{
  "n_layer": 15,
  "d_model": 96,
  "head_dim": 32,
  "activation": "swiglu",
  "norm_place": "pre",
  "rope_base": 1020.0,
  "rope_fraction": 0.25,
  "attn_scale": 0.387,
  "tie_embeddings": true,
  "extras": ["some layers without positions", "hashed n-gram embeddings", "capped logits"],
  "init_std_o": 0.0133,
  "lr_mult_down": 1.5,
  "grad_clip": 0.5,
  "batch_tokens": [16384, 32768, 49152],
  "doc_mask": true
}
Each number is 500 + 25 x the weight over its row's rms, rounded and kept within 0 to 999. Layers, rows and columns count from 0. Numbers have three digits each. The size before them is the row's rms in percent of the matrix's.

# layer 10 MLP down (transposed), 256x96, rms 0.24, rows 212-255, columns 0-95
100:539518506489486477481552532496489481505527521502447530459518479468484467465481470487479529479487471533502479486517483494508498544451512510523537505512546506523476515407522505521508491490514526540512493513536487515485519483511510462476537455510479520510498472511515498496527478477486498502
094:488510528525484490529491485456467469507459513495561443467470520537455486520511537503515519491482490476475497504451502469471551537512517445482505526517528521490496507528528505537538475503490458509479480514501508519533508498507489490527508462515508463474470514493524488535526522515480491503
105:495486467485487536491529492529502506459509486523497459518449543496513499478464521495499517473464475502532496498472471517561544495512448525504520561501460521480489518490493504485477512532464486489536530488528509503486476513471506525467523481494457536534513562494501512482508481508509501530
101:475517509521521510463535528530577493474538499504509526495460477534524520491495510500493489524506461492492504508481502503570471514507502523511520465470484498513477528475509500513492549476456452468510498506511512503515465465507465479497536492533444516483447506519470496529499491501503490536
103:472499489466513480494492488497463518483492540495477517489502486509528494513518498500487492553491474492469522478509534547495498495539494551550523496492522487465504464500444500441525511484516494496489518428512551516513498500529508496500475538527524487525516551488473478460474462491529475513
093:552519476495493503526468529541495461534478508534480490478491486519494457475497513490535491468494486500528494466514512474513512487535495481516508495531530453501529480511473514482514475459523505532488549497491481450500525513518482518457487510498533515532447498490494445528497477507504520570
104:502469503482509508452561503506476514475494498459484497530495485503477535531528478515453520508479515587501520511478472516477513485524513533491441472548498469532500499469497479544482467503493535513455490524527517509496472516482544473519540484491476494518466482510503500496497491494480500508
104:540510499521488501472513535498486537482499519500475503483458533513522525552464495507491479520497496534448506485471481478498523539516512515469508482483547486473488519470512507526515510483524483466485503530540462510479501502470536483544520496514476555531516477522519458476462467441488515484
096:511485518478517518513534506504494485514468492502483602491546508517515493498506508520546467492500510468519518495486447496493472455497503458489496488479534530476500511546538468465506531463465499489545516515466483478492494483445496477497517483481506509491518495573501511511507501509496503500
105:529524467495497496510532472512451488475500495493482450514450507518514510509485465487453498482464534523537467513532520499458495505523461523530486520519497511504527459500507533524493513482508478543461518461569500456516518494499465511492520455505529518502488504496521506498538464539523505493
095:542513447541496492533494508520488498491492518509509498488496480510515466443477464531486503477544458482498487489520482485505511514480517490487472492487545504494524465497503530482534504529481516477514526532485543484576554509480476482528447500466496491477500478459518486528542528506524494493
100:488490492479496520516520496480493498437505488518544478469501443530476499504530535484527508482490505504495419509482470470500503500457553515512521487507483529481548519471540483494522495490495511481526501524531523503515528485500551456455468500495533527482531499529520490479488460514514522509
104:492545498521529491534522519447493481511575478491501551479526534489504472555449479456507478518538488458500490462491513485483532478476493551504537533485473521507496498479509515480496528483536515502504502500526463465522514529488482476471503460481493498501517489467477481517519506500517487494
092:511466523448497472556486456471507543522496487518535523528475501493479475510480480476495507524500503507537504483518469539499501481472524487548494537483525485472522488533537554511484525483493500473478494476502488439527511516494484497530462534489503504476501523541487466457477544490512489479
102:499518498482495479469481472469457492470524512498502444536509504473545544521539526497506477467533508505507523536503485502525524502491508525537506503515500494466509518474437464498528485484487494474482463491524516513498516535486461467505516459463499563526541492519531505513455463488491518499
095:481510494499466463484475471487534512531535529466535536510554502499499496529500494503456511503477505522508487563506486492475491505479552531492505467471481530471492477475483539487482473467505464545446518504504522512483439506489531520501468514518521536528498496472486491501486540506465504521
096:488520480514504479475480512502510469514489498525505454489516439466523513553498494502460463478526485431488489462506516498510542519560500509487533470487525537521523483520542507516488489488569496493544511495520495492482484497496505452500531518476494491473494466470497464533512510521527490497
099:463525463514473505506554507476504526479481490499517418499487486492486452457536455511494482522468507490486497468498485550499468540510502475529530484550486510482494531503481492538532490500483460484500516499483489499493478525478526501498551473482544487512501545502516535519516508502538505504
092:482499513470531511467483466499493481526552514501507463511504542483501538494515528492467473498509520511491509492545462491478499520440484487496497484503506504523499554438507460521537526509482468485480571472517509464507488529497537517464535527516494466498475521506509512495493453478526496511
103:498488508574468514507500504506495455523538514493516489477501503478503524505516542488524479515510471500481477522518497485494514493505484475489482494508513525499452479556555490508469530510496518523508494484519482503479507477481496513437501468518454437478525463549491509533507492497562483539
098:515494474483435467527517502510473502486461470518493547527493500456484527494504485489527482507521498476544503516500499518462511495545466476487463508540514487556517478514512503506463528500480487502496513488504443504489498481532435483491514566480499485522492524476471506511511558521502510512
089:530508485462497473485496481527512475528489485505475635525501526485487507518498490516471500523469504496543526492484511502534417468497516501501462497479509505507503479521486530505491474488500501478527542490495503488515496478521517491523506477478479532506493501498459512465510518502519518481
101:448535475478498477489505498472515511478570479476494506491495473500487501515479490475514493463517506468498518506481509490512523543528525514558513460552472518497491520499473512486514533498513471496489544508522483502512494538513447493469491512462536497526506500457434507511466499528510544472
103:513511487490509507492528556489498491537495497521550489480468471490499506528493529510464500540514489485521516500499496482533463481510518480529521503486512481523457484500451478481538582532449513486492506460542508514497478488446477490478518466512534486495469480520519508478494512529550482483
096:477529535547449516522492526508478489482518521503510456531479511504468454483520486533489506492521505461495530510510498434501531503505505507468529483516460518487483532527511511454530458545521485531522491484503499478487504542464491519525483527493540498518503500467488447509488533471510500461
105:481465516506509481500457536556522482529487508504473477535497472463540510511453513514470486494515513503472449475519548492521466488528525529498485496526502483528531520480503492454489487471495533480494539500519460497503516529535499548481484493483527483467485435506520518495463508520502522523
100:505525523491518483491524524469507508439526477506487559495515540500478518442484474467480538524514488516495464483514475524481461486494519513493529490498462480469473531468531504482483507526502549468537526505490477513468477496535494510517484550489530528480537490463485508507519516477539517470
093:491505518468481511508481467471485469497494531529577448507510468519496502510478494476490464486470527526506510507539505479517489544508493524490465525564548497486485494463514532507512499487497481475503471492513499535491545534487521531488490457492517440488500499516537478476502472512467539502
094:453507514499511519531507490507447451517456494504535443512452527510548533499512521549512502527488474514509532487512504442491564498475498512526477482516485519515516475482501445549519460500476475486522515504484475491518484486524513531493501500507495530514484482531507466516480523515499497521
099:452467475508513540499491506514498533479509490520538479438502538545500504544535468522506488528454490506503514504506453504506474490528476501524494507500454538506458479523514510485526478500523489521503520485493478501506520522479465474524510498471487542495549480513522498513428469503542521503
106:506533533493500487513543508489515548503505490529480506507549509502472512528488532521507531474501506435498497489522492456517450514458493488516489505507496506475489516451520488435494513455533484509525451503488504511505450483533523503509513540465515513525467520524481521483478481504443525493
101:511489484499554503489500491518521512457516477498486525478517474510475522535496462488478510503518548517500453497502440495510511546507496539497480468476450479512530491471507525498502551495507532495481488493458473475465478470496547482512520509535464493505501523504532466492490495553553493535
103:488526509499494457517504500510469498561530508464496532521474531501505466485505556504486477471491523436484480478505489491477490512484502506541507515499443510483498468486541512463516492475494547450506480525506515516527510483565485494516480495470505506529526535457504549490496479493512526482
101:509517502529486497498532483503486500505450512526464569461550497517485495502496525487517548511463460488515535471512487487503488459466478486520503540501469444517535506497483480481492493505473479504458513476520510532486529447528502508513467473491538543531497492520485494521488543504488528525
098:505461489543500494458525495563484509492514546503554417467543509498492528470510497488516495502484482481558501473479514493511548496502470484500505468490504487497463529551533510507513497461442517513477505518523467506497501501540488481501504491490466492486478498509531516495510480524516514473
101:484473519514480507466520522504492497505478545495486461456511524459530527547534520482495486544498525487477496471506508487502482533534458514470529502444502477536470503459522465467487512498532521493508454533469486470471518556507479503505489488542493489498482515532504535521478517497506509543
102:453526497503457507495480507488515512452526500484514541473495498516501459522497518485501454497500496529456522591502477495471525478467510497500497496512470531521483514521493500539499517445494513473455491468523519527496455515481529499478506525500528496518537524486466520542517477532515477514
100:490491529491474465498499507500506461517496513473493420527509504545472491495494531495531481492508507478522544458511469505500506499529494502488551489540517509468488525542465504530478449514484496519479471462499535476490485485490513506516555487529565514520494502519521503516463498483469455485
092:496447473493477508467529497454480488492509459497476449519522483512461455538489498502533513498474461484482539512502512474508490519505480501487536486505469557526488485487534498503468538507499475481518517466461514474499520508493522496535519472506567509513505541515497499507493484567532507522
112:491502496470482494457471511508533510469516490459490552479550501485550474543512476487495472554520530480524509512509530488545487531461495476535538485467516525530507511488468497504470492484494481514497478517549498536521491498487521447497477514481507506507534461510501527495489482469491444511
103:518466476485481486486509552492491523536513471475503524467530491482430527492499479482483519523521499524477484469485532541455516500507504534456483500503506486493519521486496533479464493474499518499544489493514520505514518515494526506468525552540537494507498487480441543515467514487457519544
097:495495482436491530543539508492536465491542503477483484513530448499491436496488465453522491496488475468509505506500527509496515510468506480498500529504470566494483499493519458485513499492492512499479516506473485519461525529542495488491538478516497500496462489479502566514544493525522472509
090:531477559499545486525523519503475509515507527482548522498525525484531456534457495532473490447470514485512490474445520489503557491462536453487495476494491523465478511502494498509503510500491436483514483520484509468492519465489503489495533493524471503476486508483499525516485524482497535532
103:504491524492467505491503447495504501455546524492455484509509537514543534461500510511505488506513521469493468468478468508509549489521550508537503456530496488506502477526525477548479525509533479481437493528465519511488524502502488479467451527496499487499524509516473541523479491521473521519
# layer 10 MLP gate, 256x96, rms 0.27, rows 213-255, columns 0-95
101:526500484505509483481522476509495514523542521430519464466536496495469461502459520512506449473516491496477465535475536505502452509484504494480513500458480510463505512483492465529530465494472464506422471528514512531488485496525501511459501511500481494517532507528519478508520486473474505475
107:510490506476522555464539493500508533480447486480513533488493519504522487515501459548480551480513506461512507502519485488512511523484521480481527503546466510471504513472525489488481499466492475454540515481539451511462484550487489527523475519520478479516506504528508546511515468512498452480
104:494492499509473469486545550512486501518465483546482478475499513490441523480534485508458493503479489510558450505451485539519519479486480473505490479473503521492478504504476501492484484528495495509473493510503500504482504503495522479510443478526509488509472480446490472440523520524435529501
104:478509502543489506464506453506541507531519483524477489499507530500512473554498524456505544455494535493530528449486507489458494485474517488497488523486503523560488501494482509511523485529522526487528487474487482482475477509511511531511525492495523481517508492490508501583500530503506553551
095:449488463485493520528509515490482498423486553523473523516526471485506522493508487492494525543531513437545553522499493495471444493497484498502478530521527528496486517503503510485536499522504543538493532486477532495487496484475498500507487478464506474524509514500482508497473468450502520531
101:465502483537483530518461482478548502470498555489529469561493492476482493530501486463506516476456531509492486489480494454532520513507489497528490488469479515475506494516511503484492522462528510496551510433489498447476503499474514542477510456473482474528496514529503509518480487532497471490
098:477460486519517513511474522499520460513451515503486476525495481510478486519477503456476487521527485515470479501516529482518523570451504490514480498547557488513539513520469505492490450533491480498490493473479513514491486504467480454509501459467466486458478525479503494482459514467485468479
098:504523478520512511502496531521492525482549534491510502531488522474486479525517513504523526522481478498526490518484499507487471472518492518554487457481533485571508471445438488529512489525524489491474478513504555439515484524511482518499472501540504495493520545493486473489518486523457528497
099:452543509474497518497459500503495513545452529514490496488458511514510507498507545485463514497471501478505506541463476480442503463504499521508476477503487520530490492509459519505535536473479549525540529532511523485427509493503500532463511483477461507483511502477498494492497532492532469495
100:522513451479475500532474504473498538462511523493516532512529480507490502493459459519488442521549516549486496517508497464481513478451487523464474477457512465465482498502499463451485509532516477484491497493471487483514510508475448485507500508470516531486507492500496496548483449488481509462
094:514466457527472490521517504512489483474476479527523488519460465544499528507543495494499517493472531523518497470461509503510509492499459476501499496498462495503517533488503452488452478511486487488485512503507515460532510510505507526453520569468515458501453502481495512498453506525454531447
104:503483493478490514472522490546497489520491498522488528493452465519521494497541559500455482526521481465489510506491494479530533479503541512488496541479508504494518497511516540544547509517479468532496493547490495532474485504536525514468496514507526434523494509503511510540459519533448470495
095:520485500445468471514498458456519529541509477536529507503489516460447495514510502499500533523501503523507516480485480477528508550511509519471481527461508502543435496508519469528471499560486464504522521509478523499482472508463509448481494513467525507493485491527493459514485505486479491475
097:535440502497520527512455505500474504512494461471505478486535550505512515504493559500475468537517495489518495499524476478483551533474467476500548496472468480497492507495495486516466566457511482471445506500487499474507484548517466501459502478504477482498474483486499496473516462502495505507
109:494500504473476506508517480522473489509535504524469503440494517484538504515479485554526511492501503471484531471517513510510528509430494489511505527495512476492450491502511497549513490498494508435493510434526476522551510530511547481531487481475468490463497497487529531487529516493534502470
104:505500513486510493498498501486520551495487456452502462494499456496479473486511441526508510503521473509487535529486489546502481476461526480472548508508453469528518501532483426485528486482493498513494482488459523480483454495489496469461492478473502500481520507482516500486484461454473518532
096:494510469528508498516520512463476522499445516504495482484493487447508455478515470465499493478509474460453502501481480476477510520523500475498563475563498455483482479496522532484499488498524527479512496475456492504456495516546469510494483444512513498521504514469531549486509510510503461510
094:509457475495481516525502451512483456509563483536465491505522502451497525514499488498499519487485484517532536526486505480496522508461483518490486517525486455539495535546506456538507498511508480501477527517465513495532490490518496453508502513554463487460461519523481501490463498463527482533
092:508511532480542510499544537485543480502483513500474527505488505482457518504493470501473517512523501505482499517499469501485525496511506538541475489468484514467491484522475513517510520515495453491544476468463560562468503566503507469481501462513528522513523510500507490522476470490442529506
104:482506486490543534493489477501490530524452486495483512523520523503501553480482493470474507479495476510473474470529506484528450528484480480505481502508460540463488524521509484524500470496480483504537462476531565516531500499484522543461462455493474524504509503472494446516492483535540491496
090:484480514517545499524488471440535488477524485488524513500484479436533467535480449535496507475490495570495494498467476492493479517531507504460534499478471518476512493461493503502518500467507449526504492509530504469472486510513487471524484509497523467503523488486513540510475524486475447480
093:549473504518515490519503453535490486513482461497486452481497486530486484530515477529493491523487501506525529484543522533518413476458508521496497507483504454492533482495491476520484448473528530504523491514508480486519491507531510484501455435513479468507468521506508505493522467528485480510
101:499513537535490504523466485496509455492497490506511473458477527463484493457490512464491495544467482531487467521465509511500520543491478487507496496474520503525499446511489479487524513485520500485486544504421485507486497519477466533497469556528509474475514488458481477513462489488450488475
100:473500489493474524496479473498539489507478471521460457528461497470494527519506510498480481471516490528505481511518476522476439508494456518472493513481484524478474535491502486492530450513555513525447501520489481524535499514464535474502467522529535469479475484536544494510487513484504450511
106:525499512492497469476459492449481510554493514497510474513479475461499470513500473488492540503478502479490492477459493477503454487549474496491484470495511498486461527486455497442566491515474496468500459502469522479469490453489504517504462462493507477504461448487501481492498475507475520490
098:465478504514459529506493482507485504554478512522496539512496503478566496501519486552525514517500499517530507505494471487491479517501526533505527476542442531519465523483502514510484529488503464483525517504512491438514478543503525451517468483508516504557478488492444527507508470505508515481
097:480511477522506476526509527523528472515538553475514494501486460521484427506508532470513509512522547476495494482503510456489548517521515494473496461510520521506482486515472513489531478499457447535510484473453513488464519508524503484522513491489522486449484506489495476512483467447525523513
095:468476503502476464458467515498496512493521528504510527521473493505503484472500515541452540483525537520463486518472529503459492527491484475492461496473482491513507535530502480529539533500494496488447460491504477478522480482554491501471473492518506485537516467509489486503431499494458546480
091:538467474482477513493509512530496505531522506467478474595544532458506520515526492482475493503477521482463536473535535508531524495454496512536465510499479493481498508477499514537530505484537496511497510531506488490501515502508485506532499514475502509471518466537467528533522527485548478476
109:486480504511504488483494548515509520453479491498481502509510491475465521488511488498527472487524469517479486527492508569439495484472472488496530507504488504467514540504432537547552467535489463498486509532506492506491490527524485510484493489507489515445541519465533448513507488524491495516
099:495529530492459496527476519520501462517503479531508496481486502476512528482524514533465499501508528455499511496503530520520431488478463491507500485491466481508483507499480541541534538485486499497472511495512502497491483536477459536516501506502494569496496509520422540511515491462457533473
104:466506492535506495516471516509505565485464516493532483473480499505476452465521454559483486520512460490455474503495471520504493513508465518496446470506544502500512468494461466486523470507496520514506504484498508471486474526493495492481453542550473485526518490527489535501493490482471462485
098:515554474537540521499512492492531515521476527474502523504471518497541529449509514517500475505483504508491466495471509501555518510515490524505515486534493537476504515512501473516483527466503533485464495465468513503515484530485542504451497508528452469471493502527536540567457481495507504474
102:486503498459506528521509474506491500472466512489517502457445530515508479470527505508474537512501484532526524483453527470483492504475482475481500513501506501573454494479466514488521450547488490491481517508532518457537491537479460493548519473500538514490479475530498503497484482471524488472
093:492523488488484528492500547527481495524453507484483514498503516495513490460511520518504492493456476528503502489505459502498499553471534517493486472447511518459513481471482474453463509501522492508505533484451483478467527500498548480528536518517515508539473529453465533485460516520505479552
107:474477519463556514505514490533481506499511553510504482501501495483510486516510472498507527449473485512466479484489511462520471541505534526504499513527463498489534505448510522501495492514524471454479505522503487463488508527487489500474463511487480524564458509529480431520516488500495454461
103:500467463508508498526534533487533515498528503525516497483507475441498579485506483506451519562459540474478503493513493485479470518517526468514492446500510508498484463470504477491512517481518468498528451487481514510512524492545507518539497507501454473510483491496502513491541540506517493503
101:486479505496505532507517514483525458491498520488493495536480493459516475527521467438500490489475503504470520511468466531503438528446513522455523495505480527499500483499509514483492481526524496492452516518479489459526521474491522498476462491487538521502516504508482476462439495558470464514
102:459529496527471517469493549521529519503503498499463493482469515450496542522530476459484487519507522483502499509492521455498490543476499548497513498510479547484459477493499504521513491483531442464499473523468461513514533537525526464504472521487523498489491494533474518535498524485549483489
100:505507489522539564499482500518469540521495481554540465497487526481508526512563491469481530491541503481556526492476505507512516501513522504499498508508463503504561471493550523497494488515532530457498484473510526508505505529530521514509539461498488496485473490538489518482548492518483518521
105:483499491457483535468549491509480509473489442512514481483466483468515454486502521480485467498500530443481510468484491502498441523491541500456461517483536497494486530533506503472493484489522509481485500431516523482485513465499499485492497488479473499483537478484486556481482531526491473486
095:530455451444495545520526518523495482488499511497530515491492545504490494517521460497455527467538509458491484517479498487520451495474489474522513498483483484475505515495497518513523514511478501552471512487514481507539462491476457467467501477510495503446505494463508479515477513552525451496
098:499487497477497524501480482530548465477508474494468539502513516478514469497491503491533589477521524481490513480515486526459537519488499506477446532469507501481553521489494508493483508500518495492554481522477479502492476494501515547501509514518518495503492511480531481551460446470546492504
# layer 10 MLP up, 256x96, rms 0.285, rows 213-255, columns 0-95
097:487490486509472478481473505538477506454503478511460511519517509512501489486502483527502514502513448499553516492508470519462469469489526443474519456457481452479506473516469506471511524510517543444485504445485486517511519487514475477484530481547494515532497483494483491521533452483522484512
106:489522531498459506475536493482546483541491560523523498532495484507494483491491468483493541512470491474488553499473525484510506479494514500496480506492463473523486460487473545506552567481510480515524483486474495507448498525466541488509501484505529499533485507524497519493552516543506497473
107:494528519506514511470476494534514515470477483494506474462526514516498478562496530465514512483499525482504489557475555513479528500514462457485506516500458519486497517522497509529475475509461491516478486512504491509466494480518500461503535512458536540481500512436542489521466529459473507529
101:478540513469506499530495555512542544486483518475541493498524471497461507488475540541523470488533483542533485529514514529542506491535507499483473489497525513503591487471498520505461484508516487495485509507477534525506479523485507531523477480511481516528502481530531496499543504467508522487
096:509533513527491464443471523499525537523495495541468515514505492486472511487487488495528517503467520513522484507515471481523483521523521519489462487508509511484533483484464486503464504550500526477534490530465515487515533493482473519480475420506504514480545470455518472434480517522520507500
099:471515476515518478520506489523499497494482474446502535489526506501562491538525505536463501498523520489504504465507475540537510497520502504480488463459521506509491512549489541496505539530492538510449503476486468462520451510546510523471484493523488520500492502515499450464543469513493542511
106:523471487497525476469483531459503538511460511484502519484506511484476482536534487477502526490491496532481504453436453476481523539518502469491520491522535481479552518463517523521528520498564531497488547503503466516563490461512512496516476536524490513509518495521517488503488499495493487509
091:450523511519519521486487471470525524497529493474521475453485524488483480519527506463508530483505493559470476544497529493520491526499516488514496500483527474471453484471512512555494466495516476552488512484513516522449510492545466527482485532544527499510484508486489534480478533472462506509
106:474514452520513477458458516476467547496504532502529538478491513499481457530497453463493531496535528487466514542481535513473500499512489506524500485488505540495482507581503481451493511484509486499520533459506509455498489500475537536529504522518453490489492503488489497493493492490485490466
092:512479574500488534469484501510496559502468483497495497499493493468508531513480507484537510513478509496484443489481497558491477504458516529544510517484469529504478475447506528506501466529477504511485487498501513480513486539493497441528516504555520510537484474510514509547489501502461470497
100:479479479525515466527487481522495494547508472537472538512508525476488513535474453479503559488499494528497524477530504544514502512470493501492494513510462510530524529495537509505451500501466470531482522505487522500511482531477519531515541545536438530495480487523506532534489521546498505482
098:471477514536518457514525522496490510509491513492500472504477538508495464514514472509521477494504475503457492536500470506513501506520492477524490495488508497445444505509546524493477504516526465500504518497514502465497550487483525477547445446471529446552472531540515485525467499485474489513
091:498558496496500510467507514482518552520488545450515523479495468492526516476500536509491512521553526526476517500480511502520492534462510461497494516533461516526504536524471520477535482526516453532485481511481479512485500508474465542508508536479484499477453488505502537513566502480495517497
094:470484504477497468494473459489478508522514499514471537521540471476533541470526539473448485520458507518542519473464514475492465513493519494507509525475509476500516459512502500496493499489531522511542535514471483513489478500489468519490442480479505481515468566508534480497540505518501471536
097:507458454511496530509475569498480466451544496501516502502465507483554508542518484522490504525463490480511492486501490542504545471511503515525492527511486509535487533518516480535462517509506488544506516482503470500513481471480524511473551528468498508505473506495528471455480460473516470486
097:521523487510465456515493456494476510474510529492513506472509506481479510510481513465511486496519497504527453472510445496531518488513486547494484507481481480510485464450514516459448504465458522505523521515515464529473534518520492495517460528474444540495512526537477452478511505479479511522
092:496489466499486511487454508526490479500524466504508490515453494528485487496472510528542464483530512517522500516487429490486487544508496542515512507469551519525488512522492521504474441509472492478483485478473484489529480488442474454516503466496574528494485521493515477488478470500510486483
091:533514493503495461473500540505539528489494466498514464494518500483481504501541493542525485523495510468464499522445507482491481476496521500472511500466539532466461486518516506508491480532549527501453469520456482489479508493502500479527515498478560471489564506533492504460500525518487485455
104:501503484509505504477528468484501486504525500492552542508497506547483512529509476530513490511453527508465437515534503491538504460480502491451465501492517524490489483535482518501478495492494507530458467445458493526490481527517500481493508514500493488483460547575493522475488456503486521497
099:518466461536537488480500513567511489519498514517488492501480522514507485489515464498515487510521447481497480490486526510480535536530495496462527547523518503516513540471506525534541518512523475494471473453498480491505440509541517472477489489493506478475553495463471532487533511534493522511
082:462551510506527512515504542448486548510515503509529483496509468520501504481516484499510484510538523520471472536421509482487511517487519482471504496535524491502455497414482459482505492498489509545459489490532523482472514515499515519466495512500522516484505514492535493528470535488512487512
104:512512521527518501497514543477514517497515520497494512515498523537514519486547496533551515497530532468467479506497501445503523483492528537584525485485487541509533522489519467471471483502517501510539495504512512488516500545538502503555508489453516477530537505527485501508486481456525479518
107:484524482540500476505491510502535485474473473487497478475526457464556508543492487553493487471498514531441492467541472523471518489492543505520480504525485525520484550529516527475493476523532525540479466491510535510510539472508482488461522508457496501477494514497511486482488498451517502492
097:481476508512531469492499528525499498484475489497433450516443477514497493489502494499492498527465445480448468499486497498532487509478519517534523480448511531443477447524474515517530493479512493459465474498491512464515533516486497488525513494473538460538499494494476517482519518486488500506
107:481501472495533488489533414501532489538494496531514518524467495524532490466462546542495483503493520495479513540499508518486537473497502500489473491485516484527493484545501513525498497523467520507519504493524528500474463538541496474445508496518517499521511545472435498525499479480466515499
103:509480473488517520500500486501478456543511499492497497527512446490493468486511563487513464462490493486508505529459491486499503489520472477476482539497477516514507472513478460524555539484489467533458474494519544519535501493523488473499483456467501515494452460498510510489479481484495568490
094:529472461447490503479506490499517527485516533497465536511507486502525490513536502421481486537528480517476512544512463468488489522485475503510481513508521485513527509505452466433509516488460528486504503484541505523517490452537472477467504460472499474463508507470508477517492518505496489503
090:495450470493474509470488525514493483498498496487491539504529500482458507449472475500500526486496523512521476485532532511475476539498540509481513476481474518455461477537502514467466517480536507500513498551493513482495507522492447498502473492545492560532466500516489510491559508485447517515
103:554509534504490523503505511491495521530457471535485457541509484513492520533496534484475489477514451521502454516496466483457492526477500507511480478507488468496542519537462517485513482521478492487486488539500550470499530469515534522458480532501500511510531498527486495452527498485475512442
104:514520508505510513482501503460500480511465496468487482474511472508540539497511483516528560554459524523523478483517479512529523518550503544462507542502511507522447496530452454452474528490515497479486483512479515476486472474478460479504488472509505496506487497556529510489496489496515493462
099:561507479509518512472503494496489473524469530500486515489508501542540535499528512496496514510499476523511452483477472458525503462497503527522507497527502515466520533482524501547457520519476483550557538462480516488538489479513521472463544489527496522469497510482541478478518482476529505472
104:489535460482495480509516492490464496512514499475479505519488484514512454493509513482474460499491507483530432537487491449466487524469490484475457510512484460470479489501538521491523492490543484515475485503519517458512562476533499458518448499501511456497488526510508515494433516505473492495
104:514485505554517480523429497485491483481534494489502508499492495504501494532536497504487469514460497555511499479500528494502520453498505488486535519492510535475510478572497468475528540498513497525494510506488460447511455544479491482467499507453513478542479518523532466484495478474488477513
102:484512520517484548491518506495518493515439516489449428522545487521534502519500491483478504473519493502469483522498484477504534527522468530484540526521549505523482471478484552437539527490542480492538501505534497489475487509518539536513503509484508503518504477506523521505503516489484524487
107:473497454513497502499489480472487478504527440505549550512477486494541484495499517484459515465512488511480486496457465455518506496508506491528498491525526495519500507542516494503489454517532475485503514482501543513546460506448495487510524508484504514440537495549465477503462515539521486505
110:511484474458553510472507466536509461533555484522516458481510482492518484493506506519511492475503554550505485478538518517501482496527517472554511471541527536527531465511498500507464485458534512508494542511492518513495503484527532515486495465522511492546528474524536484470519500506506499515
100:532484517491449506504477443489499480525496529463487501496522551487512512526512493462517485498517504536527514482536508545469498476483491526491477529485509472482530529520486483501480516462544508481457501537517506502495520442455466516512505496525520549471464509493460463518481452491524495506
092:471555523499474503499473473530510493522530478469472511463501551514531526479502478481452498473455518508479472462498533460537532478501502541492523497478514487543463481507498485508500513480478497563534470529479527543449479480507495523482511532500512493490509514490487493500532497464514522485
113:496508490519529540463487507534526535513489444530458495473497533453522549480501506512529486487515529514526477523487527475507478472498487496500533481492459519529456449444511468503447484495455494509482497508480499493539508474495556459494476508478518497505484512513476501523514509467522487496
107:503496478548547503466522491502498537451504504494511487505554505456532483478533450526522512517465501487531503461481533502484511473489533466514506500478550502488481508524510509510471519458510484475511487454477540471485512489498494509492502526475556473560520518516498542513509501500457512502
091:511499495446513537505517456516524496518486496478504508477474502513523499468484504501526445495559535437521499538503489500515478523509481488520492490518513483461503497523466481523489475484452513511477434529487492490438503541526461532461464490510520506491516480502489492517496504449506500526
088:529503497529503477472465515535491511498510474508541497467514506459476494461491510498517421494467464492502508503496489470493556460495487513462480510518493455475498518534508475505490458515491480472521521499505483520513567509510540494512512478555509494465482475467502546508496519468504474531
105:534495478493492520485475483509492473491534427477481505516506532487514539479446488512468484514512522575504506457520458517533516533516521511481486511493517527547483535505524479506513515516521497461496484484452539475514513475476499502504473530527522517453506491496472474494499521472473522468